Part of a small language model's weights.
Architecture: LayerNorm before each block, learned positions, tied embeddings.
Each number is 128 + 32 x the weight over its row's rms, rounded and kept within 0 to 255. Layers, rows and columns count from 0. The size above them is the row's rms in percent of the matrix's.

# layer 2 MLP up, 384x96, rms 0.43, rows 58-93, columns 0-95
size [ 92 103  88  92  97  99  73 118 120  78  93 145  89 107 116  91 103 105  99  90  97 116 102  85 108  94 105  85  77  93 106 109  93 125 116  62]
[[187 124 130 126 126 163 151 176  46 150 196  75  88 117 167  96 154  93 100 124 178 109 145 106  99 139  72 130  99 150 145 130  60 179 145 129 115  78  91 120 126 160  86 160 166 162 109 133 139 106 179 122  61 165 137  99 119 134  67 141 140  78 152 130 131 103 145 145 145 122 105 107 116 163 112 184 147 163 173 110 122 155 146 151 168 135 190  95  95 174 136  96 110 119 122 139]
 [130 126 192 104 105 153  82 139 117  96 176 126 127  49 160 143  67 151 171 103 151 113 112  62 143 137  90 148  63 166 116 115 107 179 107 119 133 166  99 114 118 105  96 155 127 151 139  99 144 125 202  98 121 110 130 159 114  92 190 132 143 164 134 107 167 213 146  76 157 160 152 121  97 143  95 162 119 168 128 126 148 173 117 143 124 123 144 138  67 143 136 109 117 104  74  71]
 [117 122  72 153 113 176 189 166 127 105 121 148 121 122 122 133  95 109 101  94 126  78 146 118 141 144 221 139 148 107 161 112 182 204 144 100 129  87 110  99 167 118  97 110  69 147 130 184  87 139 177  90 179 110 108 126 122 146 136 138 154 108 126 169 130  83  86 119  88 126 200 141 124 123 122 111 113 168 106 142 156  65  79 154 100 182 158 153 112 111 109 150  90  95 123 174]
 [122 108 166 140 109 138 135 121 114 162  84  98  58 121 168 113 108 116 177 111 233 153 173 115 162 158 138  97 116 113 160 190 130  49  82  97 133 126 130 173  70  63 152 145  98 107 157 136 108 135 155 112  86 143 139 143 117  98 137  81 167 133  81 155 121 107  85 134 122 177 147 124 195 112 119 134 148 107 160 169 128 131 189 133 101 140 131 109 140 132  95  92  89 150  78 118]
 [133 184 118 164 116 101 118 145 121 113 117  90 105 154 110 103 100 125 197 170 128 160  75 158 151 160 156  99 108 114 105 155  72 117  99 118  50 203  94 135 106 168  93 183 147 196 104 138  79 121 100 137 130 101 146 176 137 153 149 165 130  83 119 166 151 138 156 139 119 161 117 125 130  65 134 149 156  76 133  77 181 127 137 107 164  83 112  90 173 116 167 162 104 164 121  97]
 [127 120  85 139 111  72 146 121  71 158 123 233 115  77 151  70 211 148 110 129 162 174 116  97 155 200 123 138 157 100 167 158  80 103 116 133 125 162 120 146 164 128 150 124 158  95 101  95  77 140 146 163 100 157 208 122 114 129 113  97 126 113 112  88 109 131 100 160  81 172 147 135 141  78 153 109 143  71 112 134 146 122 142 106 163 142  94 150  73 142 118 119 110 115 119 149]
 [128 152 129 149 192 125 117 158 127 148 119 126 118  57 180 118 149  81 126  53 119 111 176 122 114 194 141 199 161  77 178 145  40 132 102 179 118 135 142  97 149 179 118 108 159 132 122  78  48 180  61 116 139 104 118 135 167  89 132 127 151 152 131 121 101 112 181 127 118 166 129 144 126 138 111  66 169 128 104 147 113 117 130 161 101 117 150 144 139 132  83 133 135 154 137 124]
 [ 97  74 163 153 121 208 136  99 100 118  82 178 137 160 155 137 147 167 129 128  93 157 143  92 139 158 168 162 127  91 108  59 132 143 113 210 110 117 104 140  71 175 121 163 155 125 121 170 117 104 137 133 140 182 141 161  61 180 144 119 120 168 174 102 129  98 117 122 106 117 171 102 157 111 156 124 122 147 124 168 110 171  76 131 133 126 145 145 131  82  81 164 134 109 177  54]
 [ 73 102 160 112 141 127 124  96 146  97 160 161  76 110 126 127  98 151 125 165 137 130  91 119 212  99 142 112 117 170 117  78 123 164 155 127 157 156  46 131 144 134 182 115 119 120  78 181 129 107 122  94 150  85 133  97  60  92 126 158 102  74 133 136 124 131  76 106 166 164 122 109 134  51 151 140 117 135 125 146 138 138  91 142  82 135 151 155 166 184 163  56 164 149 171 107]
 [151  89  96 164 123 135  88 163 137 137 127 120  95 129  78 115 115 151 125 105 156  95 128  91 145 124 163 127 163 109 116 149  86 110 118 150 178 147 155 134  70  54 145 180  58 170  78 139 121 187 181 203 113 113  98 170 166 137  80  70 124 123 108 136  62  91 137 151  62 138 150 147  89 165 172 119 163 126 128  78 165 154 125 135 130 115 137 134 119 164  90 147 107 151 105 162]
 [107 137 132 162 130  92  97  74  92 107 114 148 137 132 182 121 108 145 110 124 161 150 130 154 118 106 156 112 128 186 115 151 160  86 105 135 119 141 156  74  92 158 156 118 129 127 177  91 151 187  92 118  86 102  97 122  72 160 122  75 121 102 113 183 118 155 144  52 148 156 175 146 142 154 108 105 138 136 145 158 191 147 100 136 103 154 164 154 149 150  76  92  12 172 153 113]
 [125 171  76 125  96 112 120 117 104 180 147 155  69 157 103 137 119 133  95 149 145 132  92 166 164  83 116  71  82 103 145 132 139 151 121  93 105 127  90  79 175 143 115 102 114 127  92 128  85 155 109 120 108  73 121 151 131 143  96 135 145 139  80 195 108 157 128 149 146 126  42 166 118 129 173 156 137  89 167 113 121  74 200 148  98 161 137 107  73  85 173 170 196 134 147 111]
 [171 169 152 164  88 101 158 118  80 132 100 124 108 129  87 101 120 173 132  67 148 110 105 112 115 136  99 134 179  91  97 130  63 161 117 147 120 101 162 149 118 138 158 100 108 188  99 159  96 195  77 164 182  95 207  80 142  75 132 124 139 107 152 189  83 164 106 128 100 103 166 177 112 116  99 144 134 169 133 137 102 148 140 164 143 132 121 152 111 110  96  91 104 169 186 112]
 [117 158  89 130 154 144 149 164  92 147 175 134  83  75 133  83 129 135 101 113 123 103 107  71 128 156  66 109 147 151 140  55 103 117 157  80 106 104 103 139 130 171 100 145 133 170  58  66 152 137  86 162 142 145 157 155 155  91 134  80 139 143 151 105 145  77 125  98 147 182 105 119 111 136 154 195 141 137 195 179 119 147 130 104 104 120 116 126  47 195 125 100 131 135 104 136]
 [117 143 171 177 111 104 140 153 108 136 161  83  90 153 118 148 166 130  70  92  93 114 115 164  93 117 144  72 110 165 136 138 140 143 130 156 136 106 100  53 122 124  80 147 178 154 124  58 207 124 184 146  76 133  91  62 112 133  94 159 155 150  44 131  90 119 136 128 141 149 116 130 124 145 138 128  89 130 126 159 179 218 149 135  98 149 163  97 125  93 120 138  98 121 124 147]
 [117 155 151  80  95 149 127 126 163 104 148 121 112 142 152 110 106 130 197 155 159 133 194  92 146 110 156 154 117 186 129 150 134 121  94  84  87 125  71  50 127 155 106 186 180 104 148 182 133 141 197 110  83  91  69 103 157 155 173 134 131 102 118 120 166 158 137  99 197 203 117 128 169 131 136 127  88 100 154 101 104 131 130  95 115 121 104 140 148 159  96 128  90 146  99 164]
 [156 138 153  79 119 102 106 123 175 128 115 139 145 113  98 115 128 195 163 153 122  94 142 177  96 171 155 167 106 127  72 136  34 112 130 154 100 134 165 126 108  99 121 118 117 105 140 111  95 122 149 152 152 191 142 111 120 162 118  94 133 137 107 139  82 126 129 108 162 151 185 142 159 145  92 106 164  93 123 181 132 234 142 116  92  74  90 122 177 129 103  65 165 161 121 178]
 [118 112 108 150 193 157 153 151 153 162 100 105 124 107 123 133 134 130 135 173  93 149 142 132 162 147 180  62 139 153  79 113 156 173 111 101  75 114 164  74 165 161 136 105 149 105 154  84 119 130 166  87  97 132 175  69 178 142  85  91 163 113 103  92 109 145  92 154 110  94 108 184 126 151 193 141 104 139 141 199 177 199 127  78 141 122 136 106 169 158 116 104 100 140  99 127]
 [150 116  97 128 136 115 131  62 158 163 124 141 178  92 133 157  95  83 101 185 147 144  99 148 104 162 141 129  92 111 103 114 102 137 139 175 146 117  93 139 203 157  83 147  87 117 112 118  64 130 150 127 150 153 203  80  83 107 140  95 156 159 158  79 186 137 173 142 113 141 107 145 119 115 167 102 142 121 115  98 152 191 153 124  32 104 147 178 171 104 175 118 126 114 143 119]
 [187 163 104 119 131 127 124 159 113 115 139 132 112 145 111 134  50 136 158  81  90 105 164  89 100 107 160 118  91 133 127 188 175 135  76 139 201 106 125  85 124 123 119 147  85 137 132 121  74 143 128 128 132 105  82 130 190 162 163 134 159 109 107 141 143 174  90  78 154 162  97 169  81 145 197 186 168 128 150 111  66 145 152 106 136 166 130  95 125  48 130 129 106 121 120 158]
 [133 147 137 154  90 129  78  68  97  84 141 133 167 154 164 118 148 148 132 128 142  95 141  98 165  93 132  74 169 176 103 141 129 144 131 122 152 121 140 142  74 172 182  96 102 111 126 176 122 140 115 113 107 115 117 176 117 104  86  99  74 120 155 116  91 209 132 179 102 181 124 161 122 110 191 181 118 175 151 153 107 110  76 114 128  99 112 202 128 168 101 110  74 175 158 102]
 [123 136 117  75  94 160 136 174 151 103 139  63 112  96 106  80 175 137 146 131  88 104 187 159 104 206 101  89 143  76 109 116  73 163 138 130 104 210 109 172 130 103  66 168 165 157 187 160 140 146 128 161 102 136 127 128  97 156 119 111 134 156 116 146 127 145 146 132 149 109 147  86 139 164 108 119 169 146 132  37 105  95 117 121 129 144  62 132  87 149 149 146  92 136 136 156]
 [153 151 130 109 147 160 187 121 151 120 132 102 143  72 115 109  87 177 112  99 142 145  97  97  90 145 178 169 116 133 124  72 100 161 155 163 189 115 143 130 139 153 155 148 124 119  80  70 132 109 142 121  85 133 108 118 117  92 132 153 200  82 175 110 155 132 126  95 119  89 157 159  88 170  68 107 151 120  95 107 171 102 125 134 158 153 143 201 138 142 133  18  78 147 122 120]
 [144 131 188 144 167  88 107 124  69 112 119  98  58 183 184 148 128 104 138 136 132 103 137 136 129 138 115 181  72 155  99  88 114 135  93 177 147 142 128 158 111 148  95 120 169 139 115 169 118  81 136  80 145 113  60  81 120 168 139 158 115  61 159 131 113 118 138 107 145 175 220  98  93  85  77 167  99 137 154 114 119 123 136 127 130 117 115 175 101 109 144 106 186 155 112 171]
 [132 110 145 109 159 147 166 155  97 137 137  63 122 188 108 157 129  81  96  81 154 150 182 109 128 165 169 129 171 108 133 118 137 172 137 117 157 101 102 134 148 102  92 187 155 154 139 135 105 173 124 181 159  95 155 107 188  95 128 124  38 103 171 104 112 136 181 140 143 154 139  73  98  83  90  67  99 115 120 144 109 122 152 141 126 105 117 136  56  94  88  91 152 161 144 174]
 [142 155  82 154 113  94 100 129 133 143 148  91 142 140 110 129  82 192 134  51 176 111 146 106 128 120  76 123 162 106 165 113 155 136  87 172 154 143  71 188 158 202 140 168  84 121  57  79  81  94 116 128 121 154 150 112  89 126 116 152 135 105 141  86 151 103 137 146 101 138 102 112 161 161 128 124 140  58 118  96 143 121 182 101  74  92 137  74 110  86 161 123  99 137 155  96]
 [111  94 114 171 136  77 124 117 176 122  84 100 155 182 107 110 128  74  78 168 155 111 180  74  98 102 129 132 116 128 153 145 152 101 141 122  93 146 140 135 120  75 112 122 101 156 155 100 161 138 158 177  83 109  81 178 104 146 185  74  82 129 125 132 157  80 123 190 138 162 148 120  76  92 150 124 111 142 124 141 156 146 117  99 137 161 123  36 152 133  83  56 120 108  87 149]
 [ 98 186 134 114 114 131  94 107 135  98 140  82 164 132  78 114  97 143 106  78 163 143 137 117 137  92 128 135 125 118 144 129 156 113  59  92 190  58 166  96 166 119 114 119 119 171 157  41 123 200 200 122 137 150  68 111 175 100 124  78 175 117 123  74 109 162 127 182 104 156 127 119 158 110 105 153 147 136  98 127 146 154 149 152 154 110 154  99 129 128 134 107  51 118 132 105]
 [162 105 149 109  76 159  81 148 117 107 161 115 170 213 105 117 186 156 172 168 175 136 137 107 218 125 112 150  61  95 130 105  95 176 135 122 125 157 102 129 115 109 143  89 144 117 137  95 136 163 185 112  86 128 169 173 195 133 153 139 102 116 117 137 150 147 152 176 167 137 114 163 120 150 109  87 157 137 121 135 140 108 141 127 125 167 157 124 107 121  62 191 175 144 121  78]
 [134 143 126 155 148 107 106 183 132 156  52  82 173 119 153 135 133 121  90 166 174 138 152 148 120 186 197 149  77 105 103 149 110  79 118 161  96 176 119 100 107 112 144 151 138 148  62 124 142  79  85 150 151 141  99  87  50 108 104 145 129 128  88 103 142 152  72 147  88  97 109 135 126  43 152 124 129  92 133 185 148  42 138 138 134 138 117 119 123  90 130 123 121 139 104 109]
 [119 210 161 114 150 146  79 170  83 120 209 171 172 101 135 193  82 174 132 123 147 168  74 112 123 102 144 138 134 149  98 113 126 163 175 167 109 155  88 104 176 153 150 142 163 141 153 141 159 141 171  92 113  71 140 122 121 150 150 138  87  92 131 174 136 190 158 139 109 159 152 117 113 170 172 163 125  59 126  80  93 110 114 109 154 132 150 109  79 127 147 108 101 125  95 126]
 [154  83 119  84 142 138 181 158 130 136 101  79  79 173 127  98 114 114 160 129 141  71 126  99 181 129 127 148 148 119  88 133 120 132 144 163 159  87 168 126  98 198  69 168 103 175  74 162 109 100 162 162 162 178 114  85 111 100 135 127  88 126 161  92 150  75 130  88 148 142 165 113 142 128  64 141  96 113 204 104 163 143 147  69  86 108 120 114 146 146  97  92 111 172 128 142]
 [107 133 167 149 141 155 102 134  98 100 127 126 119  94 171  93 166 139 183 141 147  98 137 115 123 122 175 116 132 161 163  98  23 135 116 141 107  67 155 117 188 124 121 121  95 122 101 106  77 123 138 143 174 182  78 167 114 132 120 100 104 132 176 122 106 141 100 153 142 132 109  95  99  76 113 105 135 183  95 155 177 160  94 144 107 107 179 194 138 189 164 106 142 118 183  69]
 [168 185 145 151 173 194  96 157 106 122  91 127  63 174 157 166 109 161 123 119 140 168  78  75 120 127 191 153  83 106 140 121  99 125 167 181  80 122  94 147 114 162  95 170 147 152 110 139 118 153 136 152  99 147 123 100 192 107 120 124 148 125  92  79 122  54 153 158 129 112 127 104 134 163 112 100 139  74 134 142 132 132 158 121 130  98  84 120 134  61 147 159 179 182 121  78]
 [149 144 138  59 113 164 120  78 174 114 184  90  99 157 117  33 103 151 124 137 103 168  99 157 158 137 146 141 188 140 154 123 100 180 127 121  59  92 140 161 187 190 134 129 131 107 139 142 106  84  87 123 131 136 165 128 138 163 118 160 142 136 106 153  98  93 126 168 127 122 116  74  57 124 149 163 116 111 119 190 151  74 118 195  79 125 124 130 147  91 109 129 150 118 113 115]
 [ 86  80 115 164 154 177 108 133 144 143 144  91 100 175  95  74 112 148 105  86 146  73 225 152 125 185 133  93 117  94  39 155 122  80 132 172 155 163 138 122 199 119  88 117 146 150  83 120  95 129 140 122 148 111 115 117 134 125 139 115 122 141 129 132 163  80 171 138 122 150 134 187  73  96 164 158 145 150 147 116 101 170 145 131 150 110 159 145 164 152  83 135 134 195 120 135]]
# layer 2 MLP down (transposed), 384x96, rms 0.365, rows 58-93, columns 0-95
size [ 76  88  97 107 119 111  95 116  91  89  86 127  99  92  83  90 113 120 103  97 102 116  96  77  84 112 105  87  63  88  85  81  98 113 115  74]
[[ 70 189 147 142 160 105 152  79 134 180 134 174 127 105  61 107  54  88 156  78 123 120 132 128 136  99 117 144 146 116 139  93 167 107 117 125 131 133 117 112 147 100 182 134  97 152 196 153 109 154 142 120 110 119 142  99  80 153 148  99 117  92 115  93  90 137 120 114 122 135 155 185 131 112 121 162 128  97  98  95  80 145  75 192  61 120 109 211 138  65  96 162 134 155 123 153]
 [104 121 139 149 130 114  71 154 102  86 155 161 131 129 154 124 125  74 132  76 149 102 140  50 119 162 187 138 134 117 147 105  40 107 173 146  56 183  87 151 107 107  85 148 165  97  75  75 108 162 150  88 133 164 135 131  79 151 151 122 129 132 145 134 106 133 159 113 136 129 143 112  46 102 123 101 167  75 147 108  88 115 116 164 159 118 144 120  94 131 114 168 164  98 135 186]
 [147 133 154 142 118 150 163 178 137 109 139 106 166 131 104 158 133 154  90 156 105 153 141 100 110 133  84 167 170 112 143 196 164 175 122 100 133  62 135 123 156 105  91 160 172  96 167 155  89 114 148 101 152  73 135 108 134 117 162 179 121 148 161 171 183 143 125 170 133 111 162 168  87  99 137  70  58 176  91  99 118 165 113 131 145  64 127  95 102 102 116 207 160 100 132 162]
 [152 123 141 128  58 153 114 106  77 155 100 112  79 109 106 117 117 122 171  91 168 121  87 175  90  77 162  92 165 151 112 128 224  86 106 186 158 108 122 126 147 105 160  93 161  83 140 142 120  51 131 145 123 141  86 137 138 162  76 149 173 124  82  98 125  74 121 113 159 101 190 137 133 116 127 131  71 137 156 138  98 136 106 124 170 152 115  53 122 119 129 161 108 145 126 158]
 [159 107 142 113 137  82  97 106 156  36 142 112 132 156 131 117 115  92 111 165  76 123 142 150 106  85  73 113 105 144  42 148 151  99  87 134 137 148 108 168 133 164 120 139 137  88 100 191 104 108 147 175 126 120 139 166 132 158  98 106  90 138 145 126  92 161  95 137  75 175 159 131 129 101 127 136 134  66 140  80 115 122  92  64 151  90 157 170 103 154 149 137 175 159  71 189]
 [108 105 126 117 148  70 173 159 144 108 178  92 194 203 152 104 123 149 135 116 188 127 115 141 142 151 143 127 142 143 130 172 163 139 140 104  78 146 173  45 124 138 126 127 154 114 168  91 141 112 115 146 122  98 103  96 160 105 105 150 129 111  92 123 117 102 119 125 113 115 180  88 103 162 129 126  59  82 115 159 111 129 129 147 161 174  81  99  98 181 128 212 156  71 147 195]
 [136 103 102 124  93 140 143 134 147 118 148  78 102 138 105 147  62 153 120  80 170 106 123  95 161 101 109 100 100 128 191  62 130 174 107 164 144 121 150 113  81 104 197  90 105 110  83 141 137 117 131 165  91 188 197 100 102 139  88 140 118  77 115 106 109 146  89 146 139  93 115  94 150 138 150  91 123 122 100 136 132 107 134 203 223  89 128 118 144  96 105 110 147  90 144 185]
 [116  75 135 159 134 196 157 127 124 167 105 145 100 161 126 115 123 159 159 194  57 113 123 142 184  95  89 129 104 112  65 105  64 148 121 138 111 163 141 141 142 191 106 181  96 146 128 137  66  90 165 163 111 155 159 163 106 144 145 122 145 189 177 142 100 183  83 124 142 119  98  88 117 107 154 165 137  86 181 112 147 155 121  96  89 133 177  89 160 148 142 148 103 150 134 110]
 [ 79 121 128 165 107 123  93 116 103 130 101 124  66 109 135 171 102 101 111 128 114 112  96 100 129 145 136  64 131 154 118 161 138 156 171  73  97 113 188 218 150 119  98 145 146 199 166  92  64 138  97 146 107 112  69  89 119 109  98 181  98 101 139 110 158 124 129 128 102 157  92 168 148  99 147 169 122  99  83 210 156 106 129 128 122 156  80 158 137 140 171 147  92 109 147  97]
 [152 156 170 145 111 134 116 133 110 171 125 124 180  97 167  89 148 120  80  98 112 122 144 112  92 152 145 105 113  89 203 118  78  76  94  73 131 140  95  76 182 147 146 135 161  78 169  85 117 112 106 149 108 134 183  99 125 156 160 117 164 168  92 149 155 132 107 145 150 104 107  99  82 126 139 146 150 127  87 139  77  80 147 191 162 175 114  79  67  85 145 122 174 105 162  96]
 [146 142 129 123 123 130 142 138 120 145  77 159 110 190  83 147 142 128 163 123 115 136  85 219 108 115 107 108 141 135 145  87  74 107 120  97 172 114  66 109  66  81 128 144 105 131 122 159  93  81  70 149  91 110 116 194 149 125 174 108 102 195 105 120  91  91 149 133 133 141 111 132 139 158 147 174 105  94 124 167 138 124 116 136 153 168 106  72  61  75 177 159 127  77  98 116]
 [135 153  92 140 136 161  82 125  82 132 157 173  93 133  58 140 165 165 165 100 111 201  65 138 127 128 138 125 114 160  60 106 119 124 110 161 162 140 192 113 160 113 141 126 125 157 127 154 152 213 193 184  99 150 126 112 129 104 160  72 128 164 150 158 138 109  96  75 131 103 109 166 143 164 181  67 116 135 172  81 132  77 124 148  87 103 116 100 111 114 109 139 129 137 131 136]
 [136 148 155 101 132 126 129  91 117  72 111  75 191 147  67 157 167 105 168 108 128  75 113 111 120 181  92 171 135 119 124 153 129 102 112  85 137 157 161 176 156 162 150 102 107 128 112 144 153 171 131 128 139 142 138 180 158 117 131 123 157  72 117 159  87  98  94 111 128 114  68 181 143  90 165 120 103 151 111 112 133  92 158 141 188 136 186  59  86 200 133 165 149 170 140  80]
 [146 136 157 124 131  74 164  79 109 103 162  97 141 131 126 132 131 152 157 151 194 156 126 123 141 167 166 195 110 122 177 152 133 125 146 146 113 122 164  95  14  93 112  60 164 117 146 162 103 109 145 127 146 178 146 118 110 135 146 112 113 114 125 151 135 205 120  96  74  84 172 185 165 143  95  83 134 131  92 112 144 155 147 113 132 145 188 138 105 122 134 126 158  68 143 182]
 [161 162  92  76 130 182  96 162 157 109  55 111  88 187 122 141 138 119 211 119 103 130  70 154 123 102 168 153 167 136 156 104 127  66 129  78  65 120 123 129 131 129 188  96  69 117  81 195 105 144 106 147 103 133 178 170 118 133  92  71 142 118 116 101 143 114 122 106 126 141  80 128 150 183 148 132 143 109 133 124 146  84 136 111 120 127 110 121 107 148  84 117 160  86 138  76]
 [154 123 106 124 103  93 132 159 159 106 100 109  75  93 161 100 172  97  33 106  86 109 155 132 165 138  90 100 121 105 134 126 203 144 156 177 205 118  94 171 140 146 119  87 113 129  96 131 117 116  64 145 131 181 170 177 134 148 127 128 142 103 150  78  91 128 149 182 165 106 154 110 138 126 109 153 179 140 135 112 115 146 151 133 144 143  88 128  71  82 152 205 114 111  96 115]
 [189 107 166  99 100 159 100  76 120 165 132 139  88  83 125  90 103 106 113  77 154 108 153  97 102 156 166 142  82  60 167 169 138 137 136 114  75 148 114 106 139 189 104 125 151 186 140 155 104  94 116  98 168 118 150 164 138 143 124 140  69 144 117 107 196 127 180 104  67  84 133 115  77 136 117 112 140 141 113 140 169 116 133 128 218 136  79 153 131 114 138  82 141 107  93 157]
 [120 157  54 113 113  96  82 179 121 108 126  90 179 114 147 164 137 129 171  93 186 116 121 160 106 126 112 227  97 154  54 111 102 148 174 101 111  89 118 124 156  63 107  96 119 134 144 105 127 107 103 124 137 162  63 110 118 122 125 119 155  88 132 141 132 126 150 127 172  67 114  97 131 161  90 185 113 121 177 131 156 145  94 141 139 161 144 185 123  77  96 148 135 112 186 145]
 [127 109 115 142 136 120 121  71 170 158 134 157 148  64 120 109 114 110 112 129  91 112 124 177 116 135 103 160  95 116 138 133 147   0 113 134 135 146  97  99 113  95 133  39 161 120 167 111 150 137  99 113  76 129 193 133 180 141 108 116 103  85  66 105 139 137 126 111 143  77 137 113 107  98 175 113 109 226 107  94 139 130 118 133 163 113 155 143 103 139 139 151 156  98 100 123]
 [115 101 152 114 101 124 107 128 167 150 148  91 102 132 152  90  61 112 117 122  70 106 106 148 151 173 114 135 172  98  88  51 129  66 153 140 106 136 101 161 149  99 148 126  95 110 209 111 163 100 150 117 130 113 132 108  98  40 144 150 115 127 113 114  96 133 142 142 128 142 133 158 151  90 129 132  98 177 166 169 132 227  92 156  79 108 174  94 109 129 141 102  88 147  74  97]
 [140 158 122 191 126 144 153 151 145 117 127 154 161 165 108 147  90 172 160  83 116 135 119 175 125 147 148 130 149 137 130  80 120 122 172  39 129 128  68 108  60 122 133 120  97  83  98 190 109 171 134  95 117 152  92 235 154 113 186 122 148 115 136 100 107 145 160 108 104 106 110 138 127 161  90  92 188 166 118 106 135 150 124 137 134 111 130  97 137 136  88  95  47 142 165 117]
 [153 171 152 109 124 142 104 125 144 121 206 144 180  97 123 168 103 101 136 126 191 134  97 150  88 117 134 146 145 137 136 149 146 159 128 135 177 102  94  60 120 135  94 105 134 166  74 145  95  83  89 123 150 184  74 107 103 121 119 109 133 141 111  85 122 122 126 151 115  92  96 126 158 118 130 134  87 108 119 160  16  80 134 118 127 120 128  99  81  75 141 183 116 115  38 156]
 [101 115 160 141 155 129 115 123 126 121 107 133 149 123 111 129 140 123  99 165  87 102 134 226 184 139 137 104  93 182 124 167 166 133  80  80  91 189 126 119  83 115 137  91 148  79 120 107 117  90 123 103 158 137  92 140 130 184 115 108  99 139 124 133 127 147  86 196 109  94 129 111 134  97 183 114 162 150 146 140  87 167 135  94 121 139 169  84  98  25 129 198 179 106 136 138]
 [118 115 131 162 136  69 133 125  66 171 149 108 172 135 103 193  72 131 143 202 124 119 176 134  77 115  33 138 152 139 134 132 126 106 118 118 167  80 140 117 142  64 115 122 181  97 167 179 180  95 127  97 111 130 140 133  96 154  99 145 165  91 119 150 118 124 163 122 117 174 143 148 156 115 139 201 149 142 216 105 120 164 158 122 116 140 129 128 157 106 137 109 131 133  95  80]
 [106 194 135  87  90 128 144 153 180 153 130 181 131 144 104 140 125 102 123 179 113 147 145 160 106  91  83 122 115 152 136 132 147 107 156  83 165 105 123 163 128 100 123 110 146  46 148 173 143 224 142 140 202  89  80 179  86  81 105 136 114 111  67 137 115 136 193 107 104  96  68 103 152 117 146 101  94 119 127 113 166 104 140 148 104 107 156  95 110  98 106 130  90 172 114 135]
 [ 69  97 117 121  94  98 192  89 127 173 174 153 126 139 166  86 138  87 181 183  72 165  58 159 137 154 142 155 148 132  53 121 153 116 124 143 145 142 173 144  76  80  96 147 116 126 141 153 148 134 124 133  91 134  90 159 157 114 172 151 113 138 160 100 121 110 104 119 113 100 191 146 121 124 128 117 208 124 100 113  41  82 128 154 114 118 150 125 140 109 149 181 123 133 116  82]
 [110 128 113 137 105 193 107  77  89 184 113 137 149 172 110 116 126 105 154 101  74 135 167 134 124 152 187 183 138 121 122 128 117  86 154 163 147 113  86 168  91 129 120  95  82 132  90 168  81 123 167 163  69 166 110 118 129 194  86 153 130 122 141  85  85  93 142 126 162 150 138 152 166 152 134  57 120  69  76  98 108 109 100 143 192 112 139 149 102  73 126 125  85 156 110 154]
 [ 98  79 168  64  62 135  86  84 175 104 109  90 146 121 128  81 103 141 133 154 160 135 129 170 102  88 129 125  94 125 157  97 162 133 113 121 132 155 128 127 176 162 101 160 124  90 113 113  94 206 181 191 144 123 155 120 148 146 144 150 165 148 173 160 114 117 149 108 118  90 129 175 147 186  70 163 155  69 156  95 168 160 103 125  99  89 144 140  75 112 127  86 178 148 128 106]
 [168 167 115 123 159 152 127 147  75 139 173 129 158 123 161 188 156 107  66 139 148 137  89 111  71 135 134 124 159 158 128 105 145 127 162 200 140  73 143 147 126 147 123 195  95  96 105  85 128 143 105 118 131 127 106 182 100 157 128 154 162 155 151 118 129 128  74  39  97 118  94 133 156 175 148 100 134 130 111  63 173 117 184 157 122 103 161  99 153  99 190 179 156 120 149 156]
 [ 83  50 122 140 125 149 137 106 144 125 131 139 160 107 121 127 107 150 129 149 145 101 117 124 144  70 126 165  78 156 128  78 123 179 113 126 152 123 151 124  83 136  79 115 121 121 154  94 184 168 179 135  85 120  70 123 111 112 127 174  70 178 179 161 130 100  91 157 113  93  61  90 165 146 172  88 136 165 108  97 172  71 111 152 128 118 115  63  63 135 128 126 175  90  92 119]
 [172 150  96 142 143  92 108 150 146 141  96 113 154 166  74 151 153 140 153 122 154 137 129 167 184 187 112 123 113  86 108 147  83 186 102 108 162 122 109 170  92 111 123 129 102 100 152 112 140 132 102 177 178 142 175 102 157 144 181 114 145 164 101  85  83 102 142 134 108 155 161 203 119 134 157  98 134 169 126 163 150 113 133 183  71 186 108 157 216  89 101 148 156 137 173 147]
 [108 137  68 142 107 133 110 175 112 130 132 155 176 111  85 136 135 130 198 165 176 170 158 120 152 144 137 101 107 130 182 169 186  76 115 142 183 178 159 196 143  95 110 126  99 145  91 101 156  82  61 124 122 131 150 168 152 148 148  83 130 113 107 146 118 160 110 110  73  93 168 129 132 180 114 116 117 177  41 165 118 149 172  95 116 137 155 110 118 134 138 154 154 148 143  85]
 [ 98 136 185 139  77 162 116  61  77 124 117 128  94 122  92 173 129 110 142  86 104 100 144 112  89  56 111 142 190 149 163 138  78 140  64 123  95 141 170  95 131  98 115 154  98 155 129 113 161 193 105  85  93 182 182 143 141 115 124 144  93 122 176 149  84  83  95 140 135 146 123 142  95  95 162  69 193 158 126 105 146 112 118 102  88  93 115 128 154 149 164 147 133  88 109 127]
 [120 121 123 147 129 100 108  99 162 153 131 127 101 137 111 154 208 129 151 131 102 207 145 106 120  85 182 158 181  85  92 124 102  88 168 123 133  89 158 112 148 126 114 156  89 132  89  81 143 136 138 132  89 129  97 124 121 149 118 116  72 152  84 142  87  78 143  95 129 108  82 136  63 109 140  49 117 150 186 106 164 124 130 152  90  95  45 118 169 101 131 137 167 193 128 145]
 [119 104 125 193  95 172  51 170 130 131 189  94 164 160  86  97 120 103 114  95 124 136 114 150  96  77 163 140 175 185 154 138 154  56 103 122 120 151 142 142 141  63 150 163 197 143 131 133 177 122 122 168 134 163  45 141 119  88 132 109 138 151  99 119 110 140 111 138 103 100 101 152 115 138 107 134 146 166  98 130  80 121 138 123 163 169 165 136 148 103 105 216 126 126 157 120]
 [ 93  60 117 134 144  78 160 146 128 141 133 102 172 163 111  97  89  88 154  88 156  97 120  62  80  72  78 109 135 152 110 101  96  81  91 144 149 110 146 148 131 101 117 124 130 134  95 122 154 137 169 129 125 151 169 154 146 152 179 188 150  57 156 134 145 119 145  53 100 119  57 120 121 140 133 121  33 112  98 122 119 125 110 127 146 141 139 145 169 154 191 101 127  87 100 157]]